{
  "num_key_value_heads": 8,
  "hidden_act": "swiglu",
  "norm": "rmsnorm",
  "rope_theta": 10000.0,
  "bias": "none",
  "init": "normal",
  "init_mimetic": 0.7,
  "beta1": 0.9,
  "final_lr_fraction": 0.02,
  "train_tokens": 783100000
}
Each number is 200 + 20 x the weight over its row's rms, rounded and kept within 0 to 999. Layers, rows and columns count from 0. The size before them is the row's rms in percent of the matrix's.

# layer 6 MLP gate, 1344x512, rms 0.0427, rows 618-636, columns 384-511
100,209,180,186,213,201,197,196,171,200,190,178,223,175,225,216,207,217,174,181,198,198,196,170,192,213,210,212,200,188,150,199,204,206,176,183,218,208,210,218,180,192,219,210,207,218,198,179,224,207,179,207,225,197,194,209,183,212,181,178,193,231,211,195,184,181,209,205,227,196,164,172,203,197,153,201,188,182,198,206,215,209,203,187,180,179,211,191,227,195,197,190,179,208,206,202,225,213,188,215,227,231,179,180,201,209,177,197,167,211,165,173,187,226,171,146,197,160,164,188,230,196,178,182,156,214,232,211,197
095,235,216,161,191,172,191,191,173,220,222,193,190,242,179,180,213,174,204,185,203,203,209,204,198,188,214,142,182,167,173,192,206,211,187,176,172,194,174,215,200,179,203,192,236,199,189,211,199,176,204,178,190,221,172,196,198,221,230,197,243,190,204,197,193,224,212,197,214,210,243,222,221,226,208,211,174,207,231,185,191,227,210,251,191,202,206,194,213,214,190,200,160,223,160,178,174,223,169,194,185,204,251,184,210,178,154,219,193,225,152,201,190,190,197,219,174,195,191,173,219,236,191,184,240,206,170,169,199
108,205,185,181,205,200,208,187,218,184,166,240,194,215,213,179,197,196,190,174,175,202,199,212,199,185,183,205,210,178,230,196,170,223,234,189,189,236,175,225,215,192,202,151,199,211,193,206,169,201,180,214,187,215,211,204,206,218,188,192,200,195,203,208,179,215,179,177,211,219,192,238,168,207,188,226,185,191,180,243,221,189,192,184,216,178,244,215,211,214,174,209,208,228,222,238,222,237,196,183,223,222,184,234,176,211,174,183,192,228,200,155,185,216,207,219,186,219,208,191,214,231,214,220,202,190,209,202,186
097,211,179,213,198,262,230,184,185,214,202,199,208,205,207,225,160,180,191,203,204,219,207,181,208,210,191,186,225,197,235,203,167,191,165,192,204,227,208,164,189,218,194,225,195,232,227,206,208,176,218,171,220,204,209,172,172,184,177,211,158,180,182,196,183,218,207,226,206,175,205,194,194,203,209,163,205,207,221,187,230,168,178,210,210,231,218,180,240,194,223,192,195,220,229,217,199,201,218,213,227,234,207,172,198,210,175,199,195,213,174,175,223,193,238,189,227,187,199,210,205,180,200,186,237,226,228,207,171
104,206,207,251,213,178,190,203,181,237,231,217,196,205,199,232,210,195,198,197,193,248,235,201,214,190,200,192,184,177,192,196,187,197,192,176,217,225,197,190,213,233,240,200,186,201,187,213,163,199,209,208,181,213,214,189,239,200,206,226,198,220,207,217,185,223,211,208,174,226,219,193,211,169,202,234,213,184,176,190,207,190,208,186,210,194,191,215,191,203,195,189,186,174,218,210,247,206,176,202,240,186,162,166,216,244,184,217,235,208,181,187,158,186,181,206,188,227,197,224,228,214,196,197,174,215,172,227,199
096,221,194,194,197,194,163,196,212,212,189,244,177,219,222,243,179,206,196,220,182,202,208,219,166,210,176,214,218,188,193,157,185,182,194,188,236,176,218,206,199,222,213,164,256,219,212,221,213,190,190,184,229,187,194,208,220,188,180,202,223,214,206,221,178,185,247,217,196,193,192,209,179,199,176,199,212,219,248,205,178,181,187,242,198,207,183,168,176,159,196,238,178,214,197,218,197,221,183,213,201,177,192,238,196,184,159,204,209,199,195,199,205,166,206,200,204,205,190,235,213,185,232,217,191,201,193,186,202
097,190,183,173,207,214,180,160,158,200,250,194,217,229,186,212,248,192,214,219,214,158,223,183,216,213,207,219,229,186,220,186,155,203,209,180,175,183,181,215,187,230,221,189,202,179,192,175,178,204,215,192,187,176,236,188,160,194,191,177,242,202,220,185,180,221,219,197,210,181,214,220,194,190,205,193,235,188,197,176,199,222,214,181,172,181,196,191,197,186,169,191,200,212,194,214,168,186,186,184,190,199,185,226,225,220,201,192,205,190,167,220,196,213,200,223,201,182,206,175,245,215,192,237,179,212,184,191,241
098,173,220,213,194,194,192,193,197,231,186,223,189,205,175,206,189,224,196,180,212,196,211,200,187,218,214,204,207,178,234,172,217,232,179,180,213,207,228,190,218,213,195,182,188,200,212,209,174,214,186,199,192,227,214,211,195,203,201,253,193,201,211,231,174,225,212,193,212,194,159,254,166,230,198,214,204,207,197,194,185,255,199,205,205,220,199,159,169,211,185,191,207,206,197,208,209,174,189,192,208,202,180,242,236,213,197,196,179,177,197,209,162,187,200,193,181,215,208,193,187,194,188,219,169,205,199,234,237
096,228,192,193,190,226,176,199,197,184,233,191,185,237,174,197,225,215,222,223,199,217,222,216,228,227,188,195,200,211,184,173,210,152,181,194,198,194,177,210,200,213,198,202,221,220,187,232,201,155,196,206,190,183,202,201,185,183,184,170,181,218,162,186,220,181,199,204,222,194,177,205,219,183,202,213,180,192,213,186,209,218,162,219,218,187,214,201,191,206,216,181,183,208,144,199,240,158,208,239,200,145,168,200,233,185,191,229,197,208,187,195,180,196,188,192,175,154,193,202,186,171,199,180,220,217,164,203,217
098,200,217,198,195,210,195,187,224,191,176,200,194,201,199,225,210,203,173,172,212,195,214,203,184,194,209,202,242,187,217,194,199,211,199,189,237,196,209,195,214,226,220,209,226,187,176,187,220,193,183,180,240,180,223,202,231,225,232,183,238,179,202,192,227,226,208,175,213,221,178,227,208,176,190,232,222,217,150,150,203,200,169,170,194,214,224,203,205,188,192,226,166,209,247,217,241,225,164,190,209,215,195,197,177,218,188,171,185,203,196,191,217,233,207,186,214,192,183,177,225,213,215,193,200,212,230,233,188
102,216,152,190,198,210,193,187,189,185,182,198,182,219,197,148,193,180,192,213,206,246,191,214,192,212,180,198,213,208,217,216,205,184,177,218,233,257,213,222,206,227,200,185,170,228,182,215,176,215,203,179,158,212,214,226,187,227,186,183,196,190,209,188,229,163,203,188,195,186,173,209,222,182,201,246,190,183,186,167,193,219,192,195,163,213,239,203,199,182,178,206,176,195,233,187,190,209,220,194,196,200,214,222,187,189,214,191,204,203,221,210,212,185,176,186,175,190,188,218,182,212,181,185,223,207,198,199,213
099,212,216,224,197,206,204,153,186,219,246,182,224,191,257,205,241,189,197,204,188,214,225,197,219,223,216,220,209,213,167,231,201,229,235,195,195,231,169,184,193,190,227,172,202,202,203,172,163,166,204,220,194,190,187,240,213,191,213,213,228,186,211,210,213,165,205,228,191,194,179,185,183,191,170,197,207,168,178,191,188,194,201,211,235,201,219,182,182,183,168,179,210,196,199,173,185,216,217,208,221,245,204,178,195,224,137,230,213,220,181,207,169,199,191,203,185,198,209,202,183,201,191,198,192,230,207,206,192
101,219,192,181,187,194,204,227,190,198,169,235,221,199,233,194,199,171,206,193,193,201,235,186,219,179,201,205,198,208,208,167,226,225,166,214,197,173,191,197,187,171,185,209,170,236,158,196,206,166,188,208,199,237,201,219,163,220,197,173,179,223,215,160,160,192,218,191,206,180,207,236,217,188,235,194,208,202,206,170,215,193,220,218,220,205,207,174,227,219,216,206,174,206,208,167,190,221,225,190,192,175,169,224,193,201,174,193,206,188,202,193,206,179,170,185,189,173,253,240,206,211,218,201,237,197,155,186,208
106,194,196,220,187,219,209,235,216,200,216,222,167,200,169,211,201,216,188,199,228,206,190,207,185,241,207,210,191,236,183,217,206,231,175,213,187,200,206,206,174,196,207,206,226,171,177,197,215,200,200,191,196,194,193,209,207,203,186,230,200,207,221,234,207,199,198,255,209,197,193,234,197,197,173,219,179,234,186,213,214,210,153,197,200,193,194,204,176,161,196,212,194,217,171,195,190,208,190,248,201,176,217,224,189,195,167,182,200,203,189,180,246,224,188,213,206,169,203,226,211,235,187,217,217,226,222,208,189
101,216,200,219,212,218,216,170,213,217,208,201,229,197,172,182,227,197,214,183,204,170,171,212,200,147,192,231,220,182,204,171,181,223,147,188,198,175,201,191,156,202,214,198,208,203,178,192,214,184,211,189,259,170,201,222,210,201,200,206,228,201,207,239,196,233,212,197,214,230,229,190,195,210,239,172,165,197,185,173,200,188,172,191,219,199,223,217,216,211,182,217,164,187,223,216,225,194,183,159,210,201,212,243,229,230,205,211,200,211,175,179,210,241,186,205,198,218,215,171,242,211,198,188,205,205,190,211,230
093,180,236,177,224,215,163,201,190,201,210,228,178,216,205,224,210,195,180,184,237,200,227,209,184,187,228,204,172,181,168,186,175,204,165,170,215,247,212,228,194,195,183,204,191,185,206,214,185,187,197,196,173,221,204,211,182,199,192,218,176,223,208,225,223,170,205,168,175,190,184,181,198,211,178,154,202,181,241,195,157,186,220,198,200,197,207,178,183,200,175,182,175,184,185,233,178,188,222,211,232,192,197,216,194,178,233,216,194,188,197,190,183,200,197,177,200,187,210,210,177,203,176,232,164,173,225,205,202
097,210,170,184,188,217,224,208,221,221,201,188,190,168,171,231,209,188,194,210,196,181,166,173,212,164,195,187,180,228,183,198,174,209,184,232,235,211,184,203,216,190,186,166,164,210,198,189,204,173,178,189,195,192,199,197,227,193,189,199,202,211,228,216,203,186,173,191,159,202,209,205,225,201,215,197,207,235,198,177,190,181,212,201,195,175,197,197,152,187,204,201,181,201,208,207,175,230,184,225,219,197,202,235,167,187,209,182,192,191,215,173,214,183,209,175,210,201,192,212,193,228,188,221,185,216,178,187,177
100,179,182,181,183,218,212,178,222,201,197,194,228,224,225,188,206,201,203,231,218,220,206,183,221,202,218,199,198,202,222,209,166,231,221,186,208,225,178,201,174,187,206,241,207,196,183,204,199,153,196,214,220,170,209,173,184,215,200,214,191,158,208,216,230,191,138,213,188,190,223,163,235,191,239,184,178,193,184,219,218,219,174,232,244,199,245,200,231,234,219,204,159,186,184,194,161,212,163,205,175,183,222,186,203,196,196,218,231,209,216,187,199,178,181,194,222,185,206,196,189,196,182,173,210,182,168,194,233
110,198,190,194,205,188,207,222,198,192,198,191,195,192,198,199,214,191,174,191,205,167,187,210,199,161,213,207,192,228,201,218,169,187,179,208,219,224,209,203,172,192,181,187,253,177,224,215,191,178,230,192,221,187,236,201,184,186,231,225,211,232,197,198,212,233,203,181,212,201,200,211,194,195,202,206,191,185,175,175,198,184,221,218,190,200,229,208,178,233,179,166,168,183,188,199,174,226,196,185,236,223,169,189,223,177,183,175,201,212,144,196,220,214,214,185,198,183,218,159,217,237,203,196,197,235,172,191,180
# layer 6 MLP up, 1344x512, rms 0.0427, rows 618-635, columns 384-511
102,185,199,243,163,210,189,229,219,202,167,203,211,228,224,221,198,198,195,157,165,197,175,214,221,180,225,187,222,193,186,205,199,174,178,226,213,208,192,220,195,197,254,232,205,167,178,211,200,207,205,217,188,179,214,215,192,199,205,206,193,224,196,216,216,203,218,219,220,149,183,224,195,189,165,221,203,241,159,194,157,179,207,195,174,200,209,171,239,224,176,207,164,214,224,235,199,212,246,189,201,192,245,193,208,210,184,211,205,206,211,209,182,230,211,202,170,207,193,203,214,203,189,203,193,199,179,223,206
094,193,230,228,206,212,183,191,179,226,225,205,211,188,197,215,197,180,208,219,209,241,159,156,199,211,204,223,185,204,161,197,174,194,216,200,206,171,222,184,180,199,195,213,194,196,179,160,206,207,209,187,186,211,216,206,203,169,202,243,204,182,206,190,196,217,159,201,214,208,161,216,207,178,186,220,215,166,189,226,225,191,191,167,213,227,190,208,209,201,214,182,186,201,236,161,190,187,213,202,196,231,174,190,214,201,180,201,190,216,186,224,170,196,221,212,243,184,204,214,220,229,210,182,211,201,192,241,202
102,210,216,181,194,215,197,181,186,222,233,207,191,158,199,187,187,188,218,159,170,200,190,212,212,193,180,184,218,244,185,178,207,192,205,196,188,217,174,196,206,198,200,196,188,187,206,193,180,192,202,221,219,180,177,184,219,188,208,192,232,195,222,182,233,193,180,219,221,198,230,219,198,176,210,177,200,187,165,207,188,192,199,216,167,196,221,213,222,217,201,193,193,151,239,205,172,216,195,166,224,210,187,179,191,202,172,174,183,222,198,178,167,214,199,199,209,177,209,184,227,206,237,202,221,221,202,191,216
102,195,166,195,198,202,199,243,189,194,205,187,171,181,207,213,212,203,193,220,174,200,184,210,217,182,195,189,179,189,181,198,211,206,210,195,212,211,197,214,191,196,208,227,206,239,204,219,211,191,179,185,179,204,197,206,186,211,233,162,245,206,227,255,226,166,210,201,223,218,218,191,201,215,187,189,229,216,237,228,221,203,211,233,178,222,174,175,227,222,188,223,224,190,201,226,202,185,217,180,203,259,188,179,235,191,189,177,151,187,235,201,165,196,172,208,184,226,205,187,210,172,189,204,191,185,211,222,212
109,218,195,184,229,193,238,214,203,227,253,168,232,212,212,212,213,173,197,241,204,192,177,187,208,159,209,204,207,202,165,189,220,208,207,191,181,222,204,181,193,198,183,209,196,194,178,164,185,216,171,197,216,192,188,197,219,210,174,211,212,205,230,227,224,242,211,218,195,194,235,176,179,206,236,195,204,191,194,223,211,189,238,186,187,169,181,195,174,192,204,201,198,212,242,215,228,193,181,186,201,199,202,209,186,216,188,196,200,217,193,197,174,197,230,193,180,194,228,220,195,163,173,168,227,206,181,170,196
100,221,195,221,219,193,168,214,209,183,200,222,238,195,178,235,214,196,178,225,214,241,212,172,216,207,199,210,180,195,210,209,202,217,203,193,226,168,222,188,191,180,188,201,165,206,207,194,202,188,189,200,218,232,179,239,220,220,231,213,146,200,195,212,217,171,224,192,219,180,181,181,174,198,240,213,195,238,193,205,201,233,191,177,187,202,210,160,203,164,211,209,200,214,214,214,238,218,221,191,217,183,190,197,212,189,190,228,201,208,180,199,168,225,232,214,204,183,188,200,203,233,203,191,185,200,185,222,198
106,182,200,217,216,211,218,210,208,219,212,184,224,219,209,180,173,209,196,214,191,187,154,222,198,202,201,194,180,196,202,195,210,239,172,231,238,207,225,174,203,175,198,202,174,176,211,171,188,194,193,188,194,184,177,190,208,184,200,204,188,223,180,206,202,182,184,175,170,186,220,180,205,214,172,199,215,196,201,214,199,158,218,204,167,196,169,204,148,213,188,213,199,167,189,180,205,211,227,171,200,204,198,238,190,204,175,202,240,200,190,200,217,200,193,191,184,213,201,220,197,214,202,208,187,183,212,204,192
101,198,198,241,180,203,179,213,186,195,160,182,221,231,194,201,202,189,215,194,184,177,190,216,204,204,209,205,160,248,184,177,209,215,213,233,225,216,170,194,207,168,186,193,172,200,180,219,227,220,189,217,223,195,219,195,191,205,246,201,183,214,227,213,195,252,197,216,203,177,194,205,208,217,209,181,225,208,202,255,206,206,207,172,179,212,215,220,179,171,245,217,214,209,225,254,193,188,199,187,191,209,184,230,197,232,194,225,186,186,190,178,194,199,179,209,205,170,238,201,211,201,217,225,179,211,165,207,198
098,192,195,220,171,182,161,216,172,201,172,211,186,213,226,156,223,179,228,194,193,217,191,191,169,222,181,224,195,186,179,200,204,198,228,172,201,208,222,202,186,193,201,213,204,218,167,190,223,191,240,207,214,187,190,189,237,201,174,159,203,165,193,200,180,204,211,214,199,201,194,199,203,202,215,193,213,217,173,179,187,207,206,214,225,209,172,229,231,203,194,204,184,184,202,209,187,192,212,159,193,200,211,196,193,208,214,177,198,244,200,169,224,219,185,195,202,201,204,214,182,196,242,182,165,207,176,259,240
104,210,186,194,214,206,221,188,206,212,235,212,159,181,241,174,198,204,166,202,221,206,196,168,215,204,202,244,185,185,192,202,192,188,191,215,208,210,177,226,195,198,170,187,238,213,228,226,171,183,194,208,211,188,168,199,169,183,189,222,178,205,217,202,210,168,200,229,168,213,214,183,221,238,242,187,171,170,206,210,207,218,219,207,171,176,197,174,180,206,196,190,191,189,212,196,154,168,206,244,194,206,197,214,209,226,195,208,210,220,154,200,178,203,208,215,193,162,216,192,185,220,197,169,165,207,182,196,196
099,200,189,179,236,197,206,185,208,220,180,190,195,260,212,200,193,241,227,172,169,188,199,226,224,211,184,227,163,200,209,199,208,213,228,222,222,234,223,225,194,178,192,220,229,190,231,220,214,213,204,205,225,196,211,189,228,242,189,203,206,224,185,210,193,235,212,207,185,208,216,223,190,189,212,198,213,206,172,178,174,196,197,216,165,196,212,220,213,201,212,196,199,237,206,199,211,184,196,172,188,178,204,168,181,195,190,200,213,185,225,186,183,191,221,236,199,163,212,171,197,186,218,185,216,190,201,207,218
094,245,183,189,227,194,190,187,215,177,218,190,232,193,200,225,205,185,203,224,202,207,232,179,174,198,188,171,202,232,212,199,209,193,199,224,218,195,214,201,174,176,185,205,172,204,195,204,203,189,184,210,196,217,174,180,219,219,180,227,189,230,204,216,200,245,178,209,196,172,204,204,228,220,186,174,152,187,168,230,181,215,204,196,185,174,198,174,167,206,185,190,209,180,183,199,180,199,216,163,208,179,222,210,192,183,184,205,204,229,175,235,180,196,200,194,187,187,198,190,195,233,179,157,220,183,218,191,216
106,204,194,196,192,215,198,193,181,183,209,248,222,221,225,196,179,206,171,197,230,216,222,212,209,221,207,181,178,183,181,192,233,219,204,171,176,188,197,222,171,186,187,207,177,204,203,173,210,197,185,181,196,212,196,230,177,196,253,197,178,205,210,187,191,190,209,178,200,206,217,211,200,158,193,216,186,190,210,207,211,224,230,196,240,231,179,203,172,209,246,190,197,173,187,202,175,210,199,189,194,157,177,215,195,176,191,195,222,213,182,216,202,192,169,200,197,169,213,251,182,177,208,182,194,177,185,208,180
098,184,174,222,234,216,184,154,186,170,174,207,183,239,192,194,191,221,256,246,216,194,230,250,222,199,188,225,209,198,211,202,238,229,198,202,175,193,188,233,226,207,185,197,215,180,184,210,212,191,204,211,216,223,228,210,213,235,216,271,213,217,200,231,211,220,183,164,204,208,203,187,213,172,202,210,197,230,197,176,198,206,174,217,203,203,210,182,214,221,199,223,204,200,225,190,181,177,207,181,171,161,211,186,183,173,173,216,219,165,231,202,197,221,181,213,211,184,178,190,206,209,236,171,204,203,190,194,218
100,214,169,231,185,209,219,203,173,201,183,227,213,203,222,220,226,205,188,200,198,229,194,238,165,190,178,200,223,168,237,191,202,187,212,215,172,207,217,229,221,170,204,214,196,193,195,241,172,196,203,249,205,210,214,232,187,184,182,214,203,214,189,210,215,213,224,195,243,203,172,209,193,201,204,208,199,196,149,204,197,191,202,210,217,186,190,169,204,213,204,165,202,231,195,212,190,186,212,206,189,191,193,223,197,191,203,231,195,225,201,217,216,194,188,197,168,192,182,211,220,212,194,162,196,181,185,179,185
101,199,211,211,223,186,208,215,211,202,189,193,202,221,200,215,212,196,213,201,190,179,167,206,239,188,178,211,221,185,163,178,216,190,207,215,192,206,167,165,206,173,176,172,222,224,208,191,180,233,223,227,220,214,242,214,217,212,226,208,203,234,184,226,164,214,174,208,158,215,183,177,240,205,165,198,185,188,231,235,193,209,240,203,203,184,179,183,193,177,160,211,199,186,194,221,179,229,188,181,224,199,222,208,195,197,157,195,210,186,179,178,203,178,200,215,199,167,170,217,182,199,164,176,202,212,194,170,132
101,178,182,188,194,185,195,185,215,178,184,194,228,215,182,230,202,192,194,203,209,264,166,221,204,196,187,216,206,194,191,207,212,175,217,195,214,226,190,188,183,219,213,245,238,200,218,227,180,162,196,209,183,226,192,206,220,199,185,225,190,183,186,196,216,219,210,195,219,218,226,185,197,207,184,203,170,191,206,181,188,213,176,235,178,182,217,194,169,198,183,224,178,154,188,174,248,200,192,198,228,217,191,171,207,187,176,224,208,199,199,188,171,199,194,189,182,209,211,203,203,201,203,178,210,183,188,206,209
102,216,179,184,178,208,226,204,195,206,223,223,200,202,184,175,180,208,198,223,206,229,216,196,191,184,211,214,167,240,222,200,244,196,206,205,184,225,199,215,206,213,177,220,181,175,164,199,210,224,204,239,186,214,199,208,226,192,193,190,195,210,189,217,201,177,237,167,228,191,211,202,176,220,208,214,211,216,215,190,189,196,186,213,188,226,198,210,177,173,180,195,193,227,177,203,192,196,252,216,169,203,206,223,205,193,198,200,205,184,210,172,205,220,183,180,206,210,200,214,201,159,180,216,208,206,217,146,221
# layer 6 MLP down (transposed), 1344x512, rms 0.0427, rows 618-635, columns 384-511
103,213,213,188,205,240,184,191,194,244,190,192,203,219,200,204,180,231,195,200,181,229,185,174,202,198,241,224,193,182,190,214,217,196,184,233,225,193,187,203,249,204,222,187,160,225,176,148,179,231,201,204,230,200,181,199,224,176,211,203,180,164,210,227,203,236,218,224,198,190,194,235,195,176,200,166,180,191,203,197,203,211,175,212,179,218,228,201,195,179,150,208,200,215,198,182,202,212,201,205,204,209,201,180,191,224,263,208,208,218,232,220,205,213,212,215,232,186,208,218,229,253,214,149,218,206,184,192,180
093,180,224,212,191,193,186,219,174,175,174,222,198,196,197,203,212,199,204,173,203,202,170,194,218,174,213,204,236,213,196,182,182,215,203,200,221,244,189,149,225,211,179,240,210,218,199,206,187,202,176,178,181,226,202,186,206,209,194,174,188,192,163,196,181,178,197,200,206,228,166,211,218,227,238,218,197,208,208,247,221,208,177,213,144,220,226,204,228,199,201,227,191,208,204,196,207,198,190,213,168,217,220,194,163,205,180,208,186,199,186,183,214,223,186,205,202,227,190,186,204,190,176,195,183,199,187,204,220
105,186,221,181,171,227,209,221,210,173,181,226,226,230,209,211,186,157,184,223,190,218,163,222,193,189,214,206,204,224,200,184,224,177,191,197,168,176,192,187,214,168,236,225,207,202,189,213,230,245,181,184,178,174,225,189,221,220,188,226,207,211,193,229,212,211,202,183,237,181,182,160,180,195,197,185,171,232,199,191,190,204,222,250,188,228,197,203,167,198,201,210,190,202,222,175,229,213,204,195,203,235,201,184,203,225,202,193,202,163,217,233,186,194,200,219,228,188,160,219,172,202,199,213,171,174,204,219,225
103,179,222,193,197,169,152,212,213,193,216,185,173,205,188,189,205,166,205,226,186,192,214,195,198,201,207,190,197,165,194,169,241,229,190,216,156,234,208,178,196,184,206,174,185,204,126,168,180,233,171,216,181,183,192,210,162,217,197,185,225,225,193,206,212,170,197,197,213,208,200,183,195,205,200,205,197,200,224,197,196,228,185,209,226,207,194,208,190,208,142,196,191,208,190,202,216,184,197,183,180,186,191,213,188,224,197,231,176,186,204,206,210,203,216,223,199,212,194,192,197,223,222,213,191,197,168,228,204
107,210,183,161,201,210,219,231,211,189,213,180,183,215,202,238,212,176,211,221,187,216,190,190,202,212,172,179,177,221,160,179,226,213,180,200,194,177,229,202,210,158,216,146,220,204,221,215,184,211,215,183,163,187,202,215,194,218,193,197,181,197,186,206,201,224,209,204,218,196,221,195,192,217,213,194,144,190,202,233,209,189,185,200,175,187,212,201,187,207,183,246,230,187,219,229,231,224,200,214,209,194,173,190,191,174,214,184,201,202,211,213,225,222,237,213,208,191,212,192,177,210,196,205,252,190,177,154,192
100,183,192,215,190,223,237,184,214,212,207,191,240,181,216,212,210,218,196,179,183,188,194,188,172,218,191,235,230,137,210,230,216,229,203,169,202,219,190,202,202,171,197,206,206,189,186,216,193,208,217,203,170,210,210,217,160,189,217,237,191,193,201,185,213,177,202,201,178,187,178,216,190,211,200,196,236,239,187,217,184,210,217,206,180,222,215,172,177,188,184,191,130,214,237,235,220,207,194,193,203,208,213,185,233,218,171,210,238,166,203,224,218,223,218,232,172,212,208,223,203,214,187,187,217,153,205,202,202
100,187,227,221,214,206,203,197,182,170,197,194,218,226,187,174,195,220,208,219,183,212,158,216,207,198,172,213,208,178,187,257,226,242,202,232,205,197,248,206,194,193,188,220,185,178,240,208,174,211,202,204,226,182,199,212,216,186,213,218,190,211,167,215,184,208,197,201,179,196,198,201,198,205,178,167,194,219,212,188,196,181,163,190,215,193,162,213,199,227,173,229,136,193,200,229,195,218,203,189,189,207,193,195,218,181,216,191,211,201,187,186,193,224,176,223,224,208,230,253,173,185,253,196,199,233,218,203,211
101,181,208,213,174,227,205,166,200,194,227,208,221,210,190,235,176,202,195,196,222,150,191,180,190,208,212,180,184,176,195,213,205,212,209,189,206,224,210,208,183,191,212,231,194,250,211,228,176,204,186,196,210,205,189,203,214,217,200,203,207,194,207,177,217,170,229,227,191,178,212,188,178,172,233,143,177,217,206,224,208,191,216,175,180,199,209,201,215,201,204,232,173,197,209,204,174,206,233,226,178,218,219,208,205,177,197,210,220,220,185,205,190,182,204,208,218,221,177,220,203,223,191,207,188,193,202,153,199
099,187,205,214,226,208,190,219,195,207,234,250,193,200,219,190,235,192,216,218,219,225,188,202,212,229,191,202,204,209,215,238,178,214,200,179,181,207,206,220,183,200,224,185,192,184,222,195,190,212,182,231,205,229,172,215,158,205,182,203,202,235,220,205,200,164,224,233,198,210,192,244,190,222,211,200,209,168,202,196,191,156,189,167,191,189,158,188,236,196,199,177,206,177,190,176,195,188,198,227,179,194,210,212,223,161,192,215,213,190,193,206,187,192,170,208,207,217,190,200,163,192,178,236,192,180,171,193,207
103,180,183,185,172,210,187,154,198,209,190,191,141,177,204,209,198,180,178,201,224,194,192,166,201,225,181,229,202,195,192,223,184,182,206,228,180,203,186,181,154,192,209,212,219,199,198,167,221,193,184,161,201,189,198,224,187,204,192,229,204,223,222,206,240,194,195,204,165,182,197,182,217,204,181,165,191,212,164,182,222,213,207,214,184,213,220,187,212,205,174,214,181,192,220,218,198,169,221,237,181,216,174,160,201,206,209,218,210,205,161,206,205,212,187,202,217,164,171,194,231,237,220,201,228,190,199,224,191
101,185,206,225,202,190,210,214,171,187,203,182,212,189,197,211,216,209,172,184,195,230,203,203,203,191,227,178,190,207,177,199,220,198,176,204,201,202,181,170,205,190,166,189,206,185,209,208,218,194,230,208,234,223,193,220,202,194,205,214,183,184,193,196,179,225,210,204,202,203,207,220,196,191,227,183,199,228,202,196,239,190,200,198,189,202,203,192,182,185,198,213,144,168,203,196,201,160,189,189,185,183,173,175,224,210,209,136,231,220,218,232,209,191,176,193,179,225,192,178,210,168,198,180,200,231,196,164,181
098,213,174,223,203,211,211,214,209,193,202,204,178,191,177,210,197,187,194,205,222,165,227,185,201,191,202,210,193,169,219,200,174,213,180,177,180,207,244,227,217,163,194,215,207,163,201,197,200,233,218,206,191,186,177,163,163,208,166,174,204,188,209,199,180,220,213,214,177,199,200,205,228,188,206,203,225,233,214,170,237,207,182,193,166,212,172,193,253,216,182,187,235,230,196,190,241,168,195,203,202,229,197,188,224,178,216,193,177,187,213,216,218,197,196,188,260,201,186,196,241,191,236,216,191,181,192,211,197
105,182,206,207,200,208,182,205,217,179,235,216,173,196,194,186,162,224,214,213,195,234,189,225,224,187,204,210,188,187,220,187,171,178,212,201,201,189,220,183,208,205,201,230,191,178,216,189,222,203,200,231,163,182,182,208,196,203,211,203,197,219,200,190,208,226,203,211,178,225,231,217,172,197,177,186,157,198,257,238,203,200,215,208,177,229,224,191,196,218,172,193,224,185,194,199,187,225,206,218,197,243,202,208,182,181,198,193,194,181,198,209,207,188,163,181,192,159,231,205,174,194,203,219,187,194,219,221,192
096,226,197,181,171,214,190,212,173,199,218,188,194,212,170,192,199,176,195,207,203,195,196,185,201,169,196,163,214,194,227,217,161,160,197,183,197,209,202,172,194,142,224,225,227,221,168,206,234,190,177,227,196,168,203,200,230,180,184,168,172,217,226,178,187,178,208,203,182,214,183,184,218,213,189,218,178,184,224,205,192,193,182,190,223,168,207,184,219,206,195,173,250,159,210,200,186,188,183,221,235,186,177,223,191,213,207,198,214,218,206,235,196,195,189,199,207,218,212,186,173,178,206,176,238,200,189,213,180
101,242,165,182,183,177,182,218,203,183,187,202,204,178,246,220,240,224,194,236,186,218,188,180,217,217,180,201,234,202,255,176,190,188,194,161,198,178,212,212,204,216,193,179,187,215,203,203,198,199,191,221,164,181,222,220,189,201,180,197,173,228,211,178,216,180,204,228,173,196,195,171,209,223,182,222,247,202,180,215,197,205,223,195,197,216,239,210,210,233,220,170,257,197,184,186,211,186,190,159,240,210,209,211,209,192,143,206,194,189,215,234,191,178,199,213,189,166,180,204,172,206,193,192,196,175,181,205,196
102,161,202,209,214,194,229,196,192,185,186,182,217,176,210,204,203,188,217,198,207,201,208,195,200,206,203,206,177,180,218,221,183,193,189,227,182,192,228,216,163,212,195,217,176,194,197,194,197,167,192,218,201,210,194,207,229,211,214,209,184,203,224,170,203,211,225,192,208,207,222,197,188,211,229,214,236,186,195,219,195,199,196,215,206,187,218,213,229,170,195,197,229,198,199,190,186,201,182,199,200,205,188,213,205,211,214,208,195,183,188,193,242,205,206,207,149,189,169,163,171,203,221,186,223,210,175,204,221
098,169,187,207,223,171,190,243,200,158,176,181,223,183,211,211,204,217,209,187,215,208,198,184,206,165,187,190,190,201,192,212,168,231,166,213,206,220,189,183,193,233,186,204,199,214,174,200,187,186,214,160,210,181,185,201,198,203,201,192,176,179,201,211,198,206,201,182,219,162,207,207,198,191,197,203,167,163,185,183,196,212,167,248,238,195,235,207,194,245,192,229,165,189,189,220,198,200,202,226,212,217,178,150,193,191,209,192,203,204,230,193,211,198,185,191,240,198,207,237,161,206,221,203,184,205,211,169,212
103,160,204,192,211,165,192,198,204,197,170,226,222,174,187,168,211,210,217,182,174,217,193,163,188,198,193,216,212,205,208,191,220,204,194,201,146,182,169,153,167,198,213,187,207,218,181,242,207,176,217,221,204,187,204,217,187,200,179,176,197,195,206,189,235,173,199,185,211,158,192,250,195,231,228,217,213,193,205,187,218,190,164,198,223,190,206,208,192,189,209,205,228,186,193,234,225,216,208,202,214,192,190,177,177,226,230,223,172,190,215,182,205,201,202,180,199,183,183,205,190,191,193,188,182,202,178,181,200